{
  "n_layer": 10,
  "d_model": 64,
  "n_head": 2,
  "n_kv_head": 2,
  "head_dim": 32,
  "d_mlp": 192,
  "vocab_size": 8192,
  "activation": "swiglu",
  "norm": "rmsnorm",
  "norm_place": "peri",
  "norm_eps": 1e-05,
  "positions": "rope",
  "rope_base": 10000.0,
  "rope_fraction": 1.0,
  "qk_norm": false,
  "attn_scale": 0.177,
  "bias": "all",
  "tie_embeddings": true,
  "parallel_block": false,
  "extras": ["capped logits"],
  "init": "uniform",
  "init_std_qkv": 0.0523,
  "init_std_o": 0.0117,
  "init_std_up": 0.0523,
  "init_std_down": 0.00675,
  "optimizer": "muon_variant",
  "lr": 0.00469,
  "lr_mult_o": 3.0,
  "lr_mult_down": 0.7,
  "beta1": 0.95,
  "lr_head": 0.00741,
  "warmup_steps": 200,
  "schedule": "wsd",
  "decay_fraction": 0.715,
  "decay_shape": "pow",
  "final_lr_fraction": 0.02,
  "batch_tokens": [8192, 16384, 32768],
  "seq_len": 512,
  "doc_mask": true,
  "train_tokens": 82120000,
  "steps": 5119,
  "dataset": "wikipedia_en"
}
Each number is 500 + 25 x the weight over its row's rms, rounded and kept within 0 to 999. Layers, rows and columns count from 0. Numbers have three digits each. The size before them is the row's rms in percent of the matrix's.

# layer 7 MLP down (transposed), 192x64, rms 0.2, rows 80-151, columns 0-63
093:480506495497492464472473514468489511505512488486521537494481500472495490508510498502506517533545521466476487489452458429522517540440528463495521471504471513505548497484512535500474513468505490
097:463528522544484525503457484506488508483466493517480491502484519523503506515513483516534508524512528536481502546554464479463519527514523475538492524505506514553497506492505557527537499545511506
083:497510526497518513524493494547545550502453519524515521510507522520484501478495482487483523523492477456515459488519494510507550501496552513512516505560477491481520530515514457463517555500500501
092:464510483512482461491528509457480504458500520495481514505541499495464493512483447507524517484470534472544494534486489516522464505487513508485489455498471476487488509457541449494511486494499559
099:516503509533505512474516526471479473486489516508460499452458497467519493495484488496486490513492468504506500533515462546502557465480551503460518490508511467489467482456492519486489489513452550
089:510512481490500530491531444498506501507485523472483527527508484481532527505495504478458503529511496507545478512513466531453530491480548535493544506494488502508455547465494472474526541534512493
108:450512462491514546512537500522454509542503507535479502482496512516524486510480525518511478521483518551490530459486485508505491491508522521541482501534504544506517462478481559473518480532481515
106:448444466552503498485517495472528452525478513501515501546474497519503484530471497497495502523503500483457486524544503498526487519530534491475489531524516481514510531463522470521482517513502547
084:442473499501524549544518501509475500513486537502530531531477498478472504492480481505526477478506508469500527508510501494493449510501464525487448494517452533507486535484491499540470527515505450
105:501518468521465516484538502472519524512493497557512553520556497470516504496495519507469429515507497445482511516505481501495492483530505465483498484514493517500496452523528483487492526453521486
092:496480460467458561527469515494503501506465486506499524507471532500540500431519494492470497517488490505495516499519475509468475460500512480503473490500487495499482520518522458489478553553486535
124:471521479495484458505538484528524510510527482471501460512521456512463506535465530540478473477451500524501475499470542543522483472503454503504481449504495487500505535502500478499500520516517469
088:496476490518497492481491479497529490502463461564495531526469489491531512486483471493502531532486514524493514467500482485491497484506495455522471455480514538490498518504484484555487483532582500
093:497531512520458513493512529520535525452472489462477474479506460541485502500472500498477464513524467491563437486513489455481527532498542525526515497500493467524479488499482498494510494503489510
084:509470483509548457487531515509484477477468521483459513487526498486513473501501526513454518517516517446534513484568488493500497463506523477481534474510509538541499502486507512539525454517499501
108:543522485504498488498496428487490490520536543453488528495514506515514516513466510514484521502508483474511497499507440520465511535505498502504516555511487476477502525470431511488485528508468525
129:494513518486486451460495467512480490533503496526543487472542488473527548513525527470509527473522499499466524508529533507501524487515504499502505573525509457463514485506471500529511530530484512
091:505494512512463545494513497470508449459535493448536536492491505532497488500517470521499476525474503487507474471479488529496517510477511496500472496549512452496516509531445503486560517489468492
108:516512493541482457473523533463501475491476494516495465483492528481455504520425484500499496522484532486544475511466468487494457530489502510497503512461478511498502496483549510461537473486480489
097:529505482544515480518504502523485520527496484468508487507531531517498521520507511483489509583481534493480507509505494523505480496482493488505504476482489545479547546473572512496445506492482473
099:512511531428457504505497504499538466491479529476499478479483458502483509514494472521479505475491539496491473488491482436471536490493490481530488537468556463490531488492490474503493517489531506
098:506470509502467509537463508490523554491478516534497482503477464525497488480447467485464502550493491542484480534482488445490501491523493486532480489516522489505534548525505477538469503477501497
099:491495519492489506519476514509510534546480537505496494510488512493546520472486478512501547445513434495484494495518494490457531505496521483528541521452513496544458505530504494487488498533544469
102:518499466527478535535489480548490536512489477475509524515465525523546533517512524482496503503511497543457489505502467501506518457497472523537487494518488516499501456567506514477528514493511548
094:506484539490499517472515489482547467493495479516516574497454471494509433467513532523468514437480500497511525508485486522544482532507493492512484512481502515499520497474535500510480473507513472
097:538495482522490504520499475535486538459481494511479473513547477498492450511480525510488527493476519497525524487497489483516538449496481494528488495465522526438500496462514442522495510534471520
095:532526474484507488457491502464502497514539525493498561523509512511541501507509491533511490556549507486490523478496525521500511517535546509468474490508509484533492483546536462494458492490519471
096:498539495489517535484493510479490524471493481473507505460503509475509537516486498488548526489504490492466495484468504482474485456560476520518525500471507461504537463515516535463480460446535488
105:471493495474480516470493466531506509513489460534530520526515489485435488546525496486517483506520500512466518539484506485459478482569532509477535500491507497502515537477499516531508550526491501
095:508524510487503476464530518535492484495549486516509535541520492494526504535535536523509511516547519479478514445455521495507529536489502527464515517533507475507507471453519499479526484530466498
102:527432527487491520513509505479505433513449508496536526511479492492502491458514464529466546501499482467472524512480483523509547511518524516484474489528490483531514505489470485540476510510488496
105:508471519536542470513522532497494452532493501492490502486495489471487467484471504510532522536487520455509496567505494525520499527511506467512476474520466507490472492543545548505492501461522526
083:515457493496484512483515514498497468523502471480473488502485484521492534505497512453505463497489474554472490455493485461508557515525545575481495507502523486548517498495495515497511541526518510
082:494490484486467547511511503478516479499502558454465507492471512504497493476503462535561466500514538478530502513481483515493519493503470462502507502516485459533568502535494504489526485492467522
089:496467524502529511485507501467538487483538519491453488460524491491518496482528482484509509539508475504442539524495524546514535492487499518507493537471502449510471465507507564511497487480469512
085:468475507496543493526474505497473466513495514506443510464517490490486510486519519444494498492471471491485497505505513462500504556465529491496489504491547514491458511487465486509543491557519547
092:577495535495469480530506523462499478475493478463499503522479508505462482419468475481457501515505475504519510506501479481488488474513529487486519509483462486480485483493510487452491537489508483
097:485500480488466484529464461495519535534489539486490471469503530527512491462468501488471492438495464529539520510481467487517503481508504460482516494517539504501439511526507503485527496512530535
079:460491490504534516559511490543473504501496491481559495532513511511499484537487560494496497510506514470522486470522501480522498463476482498454536504523471464505522522475508558479520534494501511
109:488457497497509549455463520490505569481522474495469464478447470493453510509536501526542488507548493481520468459507487491501503475492514493498518501488509484514483485490487508500507460458512492
105:462495548475496491541495495480499462523481491501505510534526525527499500488521472501537508482472481456484480532488480504524513467479525445512487539514476501476493474507541503455530562526504510
099:512504454530475509501504477503486531539547489516528500492524491482482518529510563516519489537526517495461480496489482497515449545471456495492506535540503504506517499515483515468558502480512529
131:466563512512480525452503462495469471503527485491517473481534488494500530524512468523497480496496450476496526527488492508504530468462501476508512513517487498509509509455442510530555501509500538
119:490486445508484470466537475467528497490485492476498503458512503505469504476510534466484558494502458495490503542446496526505481495521494519550453501454490479491495489504505470487485516517465521
094:519514498499483502518539450489474464503480500503486515492527515465498501483486513523520477455517503473471499495484467462540495564513550516465514479539512548521505513482466463494490513513472460
111:447518508530505521506475496477518505508470507435437528522522504475480466482532451513468531475504527549511511468502502502467480510510509524522505486487501445481494491503529479504501502475478527
090:466509546468500506481486496502480531563499510520497516526507494508514514499531528515492487530509527481507542489516490466530514525489470505448489562510514510527434528475511515533474505485480530
110:478495502491546532524506469490523494492513545457488512499517455462514512509538463502533486472529471484514498534490555513496513557483475552502487537495493470481518473487502491510524498507484458
097:485512491533468488507526477514528484493538487456448497500512508508528498512516447519477507481457509496507448524511499520513591478492505505510493484508515502498537513517519484498520486564496511
103:444516505472518468531485479484460495508491563507499511472482490450537534471472527517489455495463518497526533514518446510513469468494514470497484485529496467504538484492524496491505509510505521
100:492529501511513515529491487473504524516449528483456481498452502509470501490452502481477470445513491517513510525509505536529468514536480508501503508535517488503445473531493529549490487464520470
116:507502481494479509524512528546467519507492482538515504516472540506473495469485463466460495486508464495541487496547518486515484463483521492528527471569495496489507503515542515461510514464540504
105:524477467477463476461488529543498503549517474508504490467518504486504513485466506505499473450454492475522482463495502520514485514466495443499460525531546514533504512505517507478504503484550489
091:528486487472451507509514471492494504512515463484516424511475529535516488498489540514484524497505495514529529466542532523458556497498498469500522529493529460490502488526475539486496510493528507
097:462485491515460461489497493494496519481484504490477482531545476454512484523523502503527548480507467492500485514470520480490527506503496529528525496468541544525539467489564510511507498511448481
133:484505500487502555512513557509471493505490501516483514476473475490532528504481482460480500529526482499519440508565504538519449485498491487507518524525469519454527505529516510458505490520517483
092:524487520506489454462483483525540492505516504542485479478509521508494511508528479476494521489549530527524466491490461530525479568493525504480480516495524491491451487497481499554518503461529521
114:495477519483491516561506522513493511500462480484541547510484452497532512499492489512509502490504517481473523507515511496485518511453485483519490514447458475498540467444508528505523435481509508
097:466511510570506539496533490513517512489501518526476512484490482463554527549500480538522561517506491482544502522546496491471483480522482483506533512489517503520466498522475503501504496501456507
112:438520517472519489526505510518463449500501484456482553540511510488518530539501480534495482454528514488510541485502497509490502512519551534508489503490517491516487498476444472518506516477487526
101:521493516502504473515500547492520429525485478493462513477520510481497501481495486463478484506520458507459489525508473474454499535518539523479469521508497507515478501499522508527467522514441451
095:498475490502455504480494503485527554517490504497487523500477475541470524511540506505524526558534497547517461468493525456474502491553496498515507496466496536523518498536474532469485498478525503
102:489508486543538488470494493498509476524543475504497487520511543477513488533506501519540468461507504527507567522500528525495487492453485527464543447511495467484489490480465510480516507506465483
094:515501484519525495477546490525489496580514495461498470513503465521518512503484463497485499498500536486507496512497530485473529515458525523502500502495463510540486450451513493486513514508510428
097:512517523466519495475536485480504513478522535524552482504502476500483521520502523525488564542554503459496553525465534529497517508546473510482495516458523488481490516518498504503494491506467516
093:487556528472518513455538501501503465456540483479487531482479469534494527489520488484493499464520557513460507498533516485488481490498493492460541482533453491501483519496529505515513476500472521
089:502512485511562488472490511546500497559514509493496483492529534471471550539524492486498458490514504504489486496534469544518489455481508468486505520519514454514518501537523530529519503515472476
089:471540504492502493454516499536486531494492510541494523486525436501477470550560513468506474491514498526485515531513490545497475481508519498476513492531492513477477469481504544539512500463492486
104:495493508500505486508447518471519521570498527511520459517521511494468486487480501481503456506473501501520498513526486475537503518540513449517476494488518500528509512488510470462489574454518499
125:533497498490504529502470440511504500528488544477476493475474487438527484487512508444510504514543488495470514525517503517502548515515542502519562505518524504529494547487475508508478509518496481
084:511495488498501513479465511465472506512573449484543494512496507527467503515462478480535492464515492446504511447510517496485455516476470529485529515517502491487506513493487484530515448502521489
104:465529479487502552486457466483483472469495491524510494525486457523553524519516483521528480503469489504498497476535473472494527484435468484488479495479480534515552507463502503505510515478496522
# layer 7 MLP gate, 192x64, rms 0.3, rows 81-151, columns 0-63
103:490476495520533477500556519502473523522522484531496475512515475527472478476473486520491499501486526524467502497524543530438492452489468508492510471495501486470459524442529451519494503509496491
103:497440437512512507489497468489442541473495492545508483463488565530520482491505503534490517506458486521521508483483491502508527491501451519483489497511517523496535524475503519530500536490500497
091:530492541476526450506529493525491552475505468530489516502517531538502499489476518510511476469483496461463480520494493466493505491481497513499469514509513503484487501456508442515487501510532578
098:464504504498535513511529524465514447478485495515478529509480493485504493475482482529486506438517463482542524477534502518516505492508461463513528534486532485476499514478540500525519474486531560
101:504539471552511485521505509527518529493460493495481500503510519505510462563489438500492497542538501480518523488537523484536517500501464499508472478507485457490503502530507527512516476533446499
104:484503460471467512511522497510502500513489479530525481506445472506532510502514510507508484546492526532518511399524499484491515524511509557491523502515517489537501490526486548490478524504485502
101:464533529456494492470555533485504523528557496487496482496515507532478507504559474487485485535486503471499523485468480467502486447482498521532487532500504515498465544524500517485473499530491502
092:464517480506476486484509534485486476460512477505495487519484516476490478514456486513542506475472527483514467507492512497517554475522535476488480489563510521485536522477463511513511505480541566
084:492482528518518497506518486503493488515512515497541441520491470507480507552517488528528506511476499544485468480536453520471515485497464470541466551488485476522535492538490498483517504549503524
099:532479524530481491515481506514466532491500491523500467529464450497522525493538544480539508505492504520528539471505562527538494498536476518498489490522500533518474529488491491495546534505489538
112:497520475479488494514508538474517483479484484544495541457473523473525474466524518431519472518536461495521525492534512466462510505490487497519516515497473505519500500497501530502533480433512505
099:502532493494447560466528491506511472466490552440529478503496535486461519505518538516490471487479501507499483503531490452478513501489525505480486491501480517514499511552514496480482551491479492
103:481482545492538499508529545485475504527537545493472504533481515512454552510507460483503504431490502468481487511488483522484508504527453459486530490496488521483499527505513503534478522502521482
091:506481516464542417512508480488488497507486484485494527493526467516481493511505540515455506535512516467524529507489488504529508437506505513500472467517500532511516536461460500462515481495476489
106:503508461498452463504534447492496500443523510485505536530531499513480527494499516478451463506509520507489513487533510540510476527479513489488525514489507514502487553484445476528494480475514538
063:515473526514483471500460514533513515527453514503538527498516488453487522493501524463481586512549480520478503511472504524499547499512534483461493514500510466492496467508485503482497480486512525
093:529556465506466514493498478537514509489492476481520499503521526506478463521482480521517463454490523455489510503544507514525502513459470555460516486463506468540526512516524501497525467509495480
105:486475508512518467502496524514493472524508501530491474519456504521486533515512450539474505552480471519540528524510489459520473482475478543500532509468476533486536462475492467493500493457519498
088:547540514480518505516516525514484460478494501526465502517516535500510503500460510508500517551514518445521529484541495521498502467451512546476510517503477509451501538477554498489493526480489495
080:528511486529469496535507490513509532469518510516561506523508498487488456525546565448481458528508547510484504499512521507528524481498490476490513489520511539493497483540532520490519525474497522
086:482522476500514502491497492493504490463496510471537533517485547508530506487484543518510529483526545533446504484503528518499528488537527479509521468500480503528485492465494471504533507473423463
095:511463501519499499500513494428535475457504474470510497526479507524472475527502513491535496520520577503468486497459507501503486490524525485478476463528480462478503498456490508517496520475508462
105:514562514536525487497553458490514521481462485493520486509498496428517504501513483465479479489495503452493535509498486520487479465468507506519502512467474513491524537459512483525506532539506518
105:485475485475526433494485554540479486484520510481485421526497521489517535478479496497467501491491510505510514487472500456529501476469483485517512499508512470550486534497512516494538492509536521
111:497500502527503483486471513492526473517452487491440518511538545508477477491499472530496507463506510488471540516475467519497484509497485487508443449495545482548504540492484530482529508483508525
109:471511517521475481514457508535521485512488505491461477492474545467502552516493457455523509457474496510493496526492463493522473508475454502524491470464497465472481480461515527478512490469471500
107:505546557516532491537512508479520505487539501445481501499519525555488458463482503507474494472504472522512483523494502539481473506530541486503472523491515488518468512510498518498477529443523502
107:481507507471523465487450502534522486483480468472519478553463475510460516472525507500528468514486529457509476496493476519517518483502504526530493514539501501488529530530524494505517559478549498
083:469530472496465503523520515518487485471523517520466505538538515501489513516520541486485506535546507491457434480532453495487501515537495502455502511516521493502490489497557518503465504500491459
090:506433500494461496533507546511530468493496483494486517531483500507478500485485466515485463488523516499468492529520482552467529567523524510518516479475473519534495481545510524508480494502496465
097:511474505526481525514481486520520484559506499473545501500531460538495532472502517483529550512526483511528492466485537490538501532485514494488471513522501486480483462494516502462467530457453512
108:524493510484501504481505495514460546512469520471521482534533500517490516519491502491473509443527491441506481524509530531517470550481478474452504486476479475491469536471520508500492514458469473
112:492486506495526516511504523488509525516537506479544525478503501477539507486474475459444492497487490481481491500466483508490507496488470537429471516506470450531540535544498474507490529460498491
111:510525557508508481506497515512511451464514495532458464492440458516482506490505493525483474540488518518545496472494515489497456471551502521522463458515498482485505485536523503480473500506498484
098:526521484461525486505489524541493527536502527493488534492464494511499527506422476482499502500525450474505467463477494493518498522482472542474534462505513464474474531467484507496504491533484493
101:505505526490528476448534489465517531500504475526482471541508492499482478532470527478544487455497524463468498483511529506497491493518492476494489491465486509460447495451527505485489445471493493
102:521429468497542517486484523504479521471512501541511523535476534476516497522510507492495533566513508491505506485504544516489514475497506513501471494473453491457530478477514481470472500455485493
106:476458535488536499518501482480495514496502496446529496480519545534438472459531511486498517511525483493521486475502531522492503448498448529482521472488508537526501501477452490474488509519504493
105:458493500500455489472519557453481510474510482521463451452514520513466522473503532512497478518507562495513492484516494513491525472496520496517547498463517524514525485463511506486539518494490497
107:504518459470469472485524512521525461488485502522512509501503502513496441489501540546531504468529507457504483476480520479528452472516492509503534495508521504447475482513510532534490543533508466
102:537492511457516507512494516472488491441492481502541511513484524508508508514501471502506491463474497499539499533487544495519539503502477521605527481490496503511512500515507487446478498491526500
104:497445505469483521509489540517504536522459477499488531534501551518494469481500515456505567479479546529481483478496522477493502505530544468489478508484504509478495476484503520478465512486518471
100:503521516493539530529514510517525514573495461537495473528523523502494507476523495462493541531532503507480502510487490485489499524499545503481494443499453484492529542506495478513489533469493458
099:549469487471495543492487547499521487491516475506496482522452537524489509539477478482483540527503538543480504504503505498499518552516492531495476531436486469481519499518511485487475518516521528
115:561488522527507491475526507515464513514497514540550547479483529507510507505504475486526502551455496492463457495528473471548501499473467500491479515506501493470553491479485493506478525487491475
109:486503517531507475462438482445487461527532485485472489499487532483532512476529508469500503496502487498489516468501525478522490513462467477505483497509472487494443531475528520527532481494444503
102:444486521535503479506552506503481487503549533455527557476517494463520492474504477509515511463489497503522497530480487501529471515476492521530443479469499526508531488486504489482523482496476466
103:512487491499484445469490508452528468541544473477474488486517509513585513517491461487502477477492502486511460512497494475498533506454519483490458464504489503517501515516490509533512523471516480
104:467466460482474498544480542495506550492472486525540515529528531554461491489472504487474474511506527493501528473504512497531536480502501475484481528499472487497463470541513519536522497476497520
108:451549530518499489514465466487505526530452481508482496504490512492514456500449503520454490477468507474512507475511481535539482528520479508466477504552504472484485499482460516523490501496539520
089:518533521512474504462487472530537481516485517500519503502498511466492492504491541520471460557476554494465500482485482469486493530521454499522534486436504530485486502517483493484483507477550501
109:569506457482507498534502538461491516479486481493500459550501517500531556511493512483487466551519523539512488507500460507492528477490500464478506513503503497450522524507493504502513481474504460
099:518502555458485528558494505491534452539488506494514484496477493524520505480508515498515454505489515493499518544505491481523511557479492518480484510512487472548521486527537476547516526514492463
101:491517540518504517510508487535488511520526517480488524495477522494465488511468502470475523529508510532474499537471513474507486507509509507468482495486442451459479528465429491475475491505557507
063:509486550483476461510492467482542459558504484525517527515516493499515474497523534466502545481514508498464498545492515536454533534525500487496488524498487499533517475526488534466477490507526509
103:539454464472479469522485506482496497494507450491480510532557493503528531465519457504511505509456500521501496537512458565512529490517519500541507505483477479496490505487526495546492501475521491
104:501485457525456493549534504475511481519484492518507522452560480479519492505470495493490453472487527483516491470515451521501532509524533504502496512525505505516533488526511471534526548471497522
106:522550509539493496513495508494530506525475507475495539508476467528519502530471517508550492487527530458515494476492564502547509505495485469467525494515458498486491490522486451501458503539525490
108:500523563520530465508513468495458516512487495516501502503422509518486520471484492491537474528530503507494521463500512517509489505503527486492423486536494517483468525509509521530507489502453501
110:534526540519455454482496509505513476518465478507481475469505472493457476449531499486497458508491457534463545535472506484479499479521501516518500471469494491514462481509525520504471512479472511
104:505491503524527513480477494466514484532457476483500530502492478577491520509465492531497497482517483538483494501541491465500499533480470496501498534451520479510495509559522496520535464484515459
088:477550461517510449536470528500477514500528502465482490549475504517514494492535470513504486490506532530500549516515487499481501492475503507472536522489505532514466504463547515469455531507474480
106:496479498546525499478516512536502447553499442495474502533518500489520517516489477491513473491494501520555496467520513505495471535529478538497544480516496460510481524534471517501470476522469478
110:487475472423505507503485492483477521489511481488516498530516459493507529494517478470561524515470517474490512477489498520526515538500474523473524507526521528506524509507438525520462507453517517
092:516501490458530499461494490513512507445491473521513506500504460489473524488525504444517491499484540527444494519494451499516514501505456495452516501520480536503496498525513473463469456466487481
099:493549525513510511460482475495500530505551467489472495494565531505509508479506480487479474485499550500452537511466482522532482533482529541507505494512492517495514492487460532502456473507487522
100:487482453552540516520518539502485526532470520491470452506476523507498529491544479500519487499503513519527452495514463544485536481499493484464487466462498466483506476517504505529493528512501536
091:535475492449527531512522472525537498469446499505467554483453477496526491491511537519495512483524505466434521482483477514496512516493470532485505503476483517498488496485515501540522462509484504
114:502468502504520531513514492516479486547519486469522517511505503505529490452514508478551488484505468491515467508499464449554533490483476481515510467450443505514465512494528539497466484501518490
096:494503556471500438551486472506461486500517500545550478507496478493523485480520485491525504525531489484494506522534507471508518520518483498513528499558485530472499538500498510543479523474509533
099:516500498501474476500551477498508467476482555502500496539488534517492500506501503475503445491510493496496520557485509516507474508573527514540490534537504488459525531448498483507500497480477489
# layer 7 MLP up, 192x64, rms 0.318, rows 81-151, columns 0-63
100:493523517470503518475531481495463487462509488516507473515472509517542518519518518528478520528476490538485480470530544484509490512511467522507510511480462436510529490491518528529439496501483553
104:518478482509475496467530503418464473504534464493505537529475511505491481523506501493503493503515517535502537475511544508473482500461479484465462524461482494496470472478483506510530455523484501
095:491529481517461516541507489502466490490498473505472515479501497412487494524480458517494487513518552533486530526536464513519511475532525481491483500497487517518508470532480483520532504463485464
094:495474512467498475515457521464524517507536494537481460506513533510509483466498542489479533482509515513518525495505538452511483534531509498514512467522472466485491437490475510508503482505562482
113:506449498481522468498544509508519511543503468490472522503482511497491501499551489527490503481535549474489504462507517508462500474528459533528522488469488463455483524540462482524502517514522474
104:537486540533507487470501494463528463515519471437519475500502534516489505476526486512485531491499500472492478486520507492495499486511452449477505486479495477505484548519517440523515509446477491
097:488542536508479479479484453447508533489487479543509486519542460518506474502540483502505479487496513493527543479474505462493467479486495462540512503497490545528505450478513500460504506519506514
099:532514533512494549493500507480513528534502421530499539511494511481497485514482488548473477541496486466512523488479488513473476468533513470489485477489460530475460481480467500467492512482481490
082:503525532473506492506439509502458519503488531487536462475462519503513461488516519501508506497484514539538495481476548490524503529481486496534504456492515492493554523510500559491501476505539528
107:511526502506502523525523503483512476481457505516503486480495514533420511550478523499479489529488522504485506512483559526466500518475493532526470519483485498523518482492526521484516461457523449
104:589496488472514515535475489521508496476490520526502529507475535516520481526499493484531510473567522512464502488496496514513498510482480492541486540478519470509527504513467449477471511501517487
100:478521530467478502501480506485483544486526471459497503531497467497514515453476515527526491452494488521511517492468455536480468515544494511508508573492484514473484463491457522514488516488511499
099:480483469436526479484487522493551482458496488467533526511460485477536530482485486489495508478489453497499525504497508493522464454493523533499510535480513487483485521540535468519516502526538508
090:485508504500495511517516523534500516556516519513505555505500523522472518476517456490497470473483488537499491495446523459505525532548497503511502579460483510509515519491507473484515509525464494
096:436489469492541479535551477521528502509500505479489526530556510523518532515464504552505491507479509515502474524478517502529536507453493487489490533524495502528509499480506523497547482513472472
063:506523516497521507512507494481493488489564463472515493499487470547513483481484463509541448476489500450548488516503499489575507499511468503484528495509491522519519533476519512476494489490514549
092:488500523473471448517463512498487505523515497553476463507541483490496513487489509475494521448535506484526512521511502479539514497534507457544542496518492519514494506495573512492461488485521520
117:501521555487483468518491477480507507502463481541535523488502503505502522490485478507498498474432500541499489507488465497534479534474519484516523448557513506475474512534516491442508496529506495
095:486489499541506464490505466558496537534520486480503493475508468508460476465521477482510488479461519507460473500472466478550485509478535472509483496478453502521525495493481525482503539458496478
088:516501503552500493495483486506470508491498470487407536506498520471512487493507537456493538500507497517497482521469497527497448522504492538482518538512497481497523516496486549511528480504472454
085:506536465489548488448522546480488472499534512480480489503519491491465525532530541480501507502515508502518488460549541532526503494483495530445531491493489533497500459495514509462501473524502493
092:490494543487523482485530488420521502471513494517491510479468476486517503509503519463497471554515545515493458469487505476520484499521487458517451503544507465519476495545492505483502516476501505
109:494515498515533469496491510496526498506480503499523457500533462509466454524539491534463519514515478456495521507485497510526501516474474447512526487519467568480455479513488479464504484526497533
099:458494495469473484501486514528522518484456534477479484489512514557546511515468535491528453455496480535522495487481495535443532476536478481512512507494519496521538458489499501515514495481504503
103:496497511518521519504495486508458544494488495524539484515506438527490493506472502505494481532477526511489480481496483547501483507581486508512501502511442431501528548467504503512492517497510508
104:493497482480506501510495528454493510511489495509501549499495471479485442521511479480512569480508513488506441468467510486474473452498481485503515479497503468444502478503458472459509485508487527
095:518538525513484518495513522502540473503519503448490459482508557493476470492483508522512509498437508507506509521535511427479479527498532521510507512495484480490486445506482470491463492479526509
108:527519480495501484526467472523530494503504510510456549517512497519477476481493524479466474490506512477498435494467474539507472482475520518484455495516537463478512508529509469511533561491518522
087:494510535484541537505490496490474539512526483482468487468553531493485494500487453502488503497497468527482504534556539487486452474504523485497478539512492527522501525509443508526540503480487480
093:509519456505451494460531472518489495480511520508489465485517505526502490499503516499527526441502480504527493458477494447532476467489463500531495487486507488503506553512461501513532517486540550
104:496498539514492480471466507466482515425504508516507507521537509529503538507491489537487520509491558484462434475519502492501499502502518497476493525461488487515515484474466445536486482496486499
104:485481469455522487521473483515506526480459482512486510511503479469498497503562473513500478516508523485533487469498496475527505483468481446503539496555507478483528471554503490470497461494531533
106:526531550529513504551497509486502479471524506485497512534483500465549516519462468494499510503447489519449513532523503519509499516478506557525476516515526537502446511484490493522482492509476478
110:484497411489489490490528491497527491482527505506463509465519504538500513489476506436478525466520512518497474489500450498501485510474474511509482495535529504494477525522486480515532514471553472
096:439473533518474473477469544509478485453518491521475516466531490531506490530527504533469508473508479549536507480499518480543512485476500502492509509506486540475516490481482510521460455512487518
095:521495491480484481457519502528510477507482456527477554440474505489465494486497510519483519515507505520515524467516480486468504482487464539511537503524496475521474523531498546551521514501448502
080:494453479545509457473478506491450488508524480520500546499495502497479499476521487511512523530537524483488510505489572467465518551489529503545516522508504509470500501481530476522472507501536486
095:440513498542467541480508488519547530464509507510504469539491466543509543487553505499498481522471516510494503504492469478494507513493510551525485478512481543519461500479495481500514475537510483
103:492450496506480508492491534520480446527504482520489517501517529483454489471507468455493539477525467508493491518502514483455468441456509516519492491471528473483502494469497488474456476520489477
100:477522502512493473499470489514516520477457532512490478476492485482529553500487471512475482477532496486526510512523489497466519551495487564450538457497493509481508466467492501489495438481516506
100:506448552532507479542509482506519524540480489528515526514515518459515483508520525506513474496509521459520529483527528495488526519482507472532456533487464501526520535530503533542506494482539497
084:500470462493523501503505534478530477490444562499477509538511505480510476477522500519483462508528517472476460462493512508482461534505498496480470488481488505492514491524562512502461533496496454
102:497498441523433462465497518473493512471522493476526520487509518499501492496481526530555491471461498493520527483499532489494493492527491495514450490446519512509517515477503515520486483531501558
096:501498519539475544484503477478500544527459525519527525497488468501517495518506537471487504520492499519482505494575493530515487502508463491491466534528473516517537496507528557555489501506517485
122:506500469504475456492486483471526508514507500524516513501495505482513491548531472486472488468497503514490506498531508493512467544510460544483510456462522500463571502513494476462448491538528508
094:527537443546509519484495492506483484471451516535505461533500518499500481530533460492521469535537482480509468506497485532475497506478529521503498468491480489495495500511470528473521524477509437
101:492489512503485470503514502515475524498501454507509474517516560527511489516451492523477532527471524527515476460502452498490536458530524517473539496501512496546503542530475537486518527473481495
103:493510534479443489484512488478512557500539480491534490513485533536524486464506495499477481484527474476496470435480531499529530501491478521560512456498499481487480492481471502537501500486511518
108:492511488494479430507466519489504520488458466512503505528468482476473489512474482518451466501501507515526495459486460535488529514482513512551519480483498481495510450505495530540539523485535514
100:520462544493535478512531514553489511508488511486474516504490528498480522496515470494517494558512476474499543515523499485496517481478495479536485471520510457497457527489513472510439500548461485
077:517533523528474449466496487485546511530465501516526504504500487474480456513497528544501441534454499528463510484506470495477485498515484467509509500472511540506460490492486475478504453503481484
114:520540533492511490491462504447474507467504521524491493538520527455506504500467515508503522525512465518486500496495507456510518528506530480512493445534479494447560488498510502518459482521482469
104:518531455529497520490573478491506489513488506525448497484539515472493484527473515500517539460494474504535539546517467497475491502452456491536511512502494537523515490481513476508505505509517491
089:505503518475480500493507500497513515506516472508548508469462448526497548509470549529522501489476453466502469462459543447514489483508484461505519528498479513480512462522501484513535517504518495
088:478504528507530475525493458494552490505492491491512482519517509535518455444512529497482508491468525511474485529445495514458458524515517461529478475459518479563492516491501499489504496510489486
108:521474519544485530509503539495475507486529463528503517488499486503484548502523531497512520524507483506529507501505532484486428451453494540498511474471515516493488522473480463481499447485514470
118:503487533502507513551516525538490526546488474533538497496532499524469511505507502460531534498500505497507539456477473484522467531522473465488452516491512481515466479508513541497509549486471490
106:477518514470493499511500497474507508530493502497534512542555533486534521497432492492505495484531515501465525545478489493518500509499521464489496459473509468484477493496539470552466543531502475
114:483507508513490506522477556476514504484472480484492487521533475489516523548524482502545477504535523501495494521525514508519502520485554486515493505543505480553475495533505430537516483548491510
089:496464500487517512514521445490493494485550451503526507525506513534552508515540505529546533501506505515501549503504504525527524503471452509509503521469482431520513520533514504473505505503500491
102:490511461506517489531499485485537509479465493512499487500564484485576456473481482486512447463477517486477544529473498513533541513494501489475499515496518486522494482492502478476487463520475523
099:487479479476500503489489470505461518465530476527442482494540542529468493532503501501514509476503476470503484510494488478487486478440496490499503464489518529512544489489473504511574471495480538
104:530533478486446475516446475509492488451487497468506522521464479502526499473495525536488520482471488492503499518541485529522510489502509471500495504514530494515523506493523515571564532513488519
107:459436513468509480518476524559478504494520498522490482499522485505516483489486523443535508464466503475499498507476489496508557507506490538494529487557478486520480512475518520542503527479506510
082:516492512539481484551459486488519542501502475559485475490508518461500474478514505488500460559497457516536479537495520524489496500488494552524499496466500487489505501486496467461551503499485494
097:465509493503487475489502489536474445467534485489499506528540478528531470491494487495485536465496494484480460520523549482511530507531496532521475469502534536506544464497523508522504524550483517
109:505467482535498491492509500526476507478446509458519512516520486507517518551516500496514527501542490476483492515519451549488497448509484513469483513557536497473499477518524516531546533492478511
096:560490460506504531494509445502519509447487533500526512502524485481517506486516519532505499545479489540456495499533515493498518497505513491533451469510476529480527466529522483549502482534491502
153:511506521495505515520508489523503534525527526471542505522478475471518511475505510459545482479512499502508467525504518472529532487515535454512518481516499555507462511507499497528470484569554501
092:493486496509502496461521476496506493512492485559525478523526515450554515476491542505507521513478520535452502524479483522547537471520493534510476464458517508481507493489479507454476499461484493
094:482478456537530489518481519516542510525529504528489496472530517504528550455489459505463513507489476547508461487480498502499488522532493520472478489448494515530528473499460511490470506522539503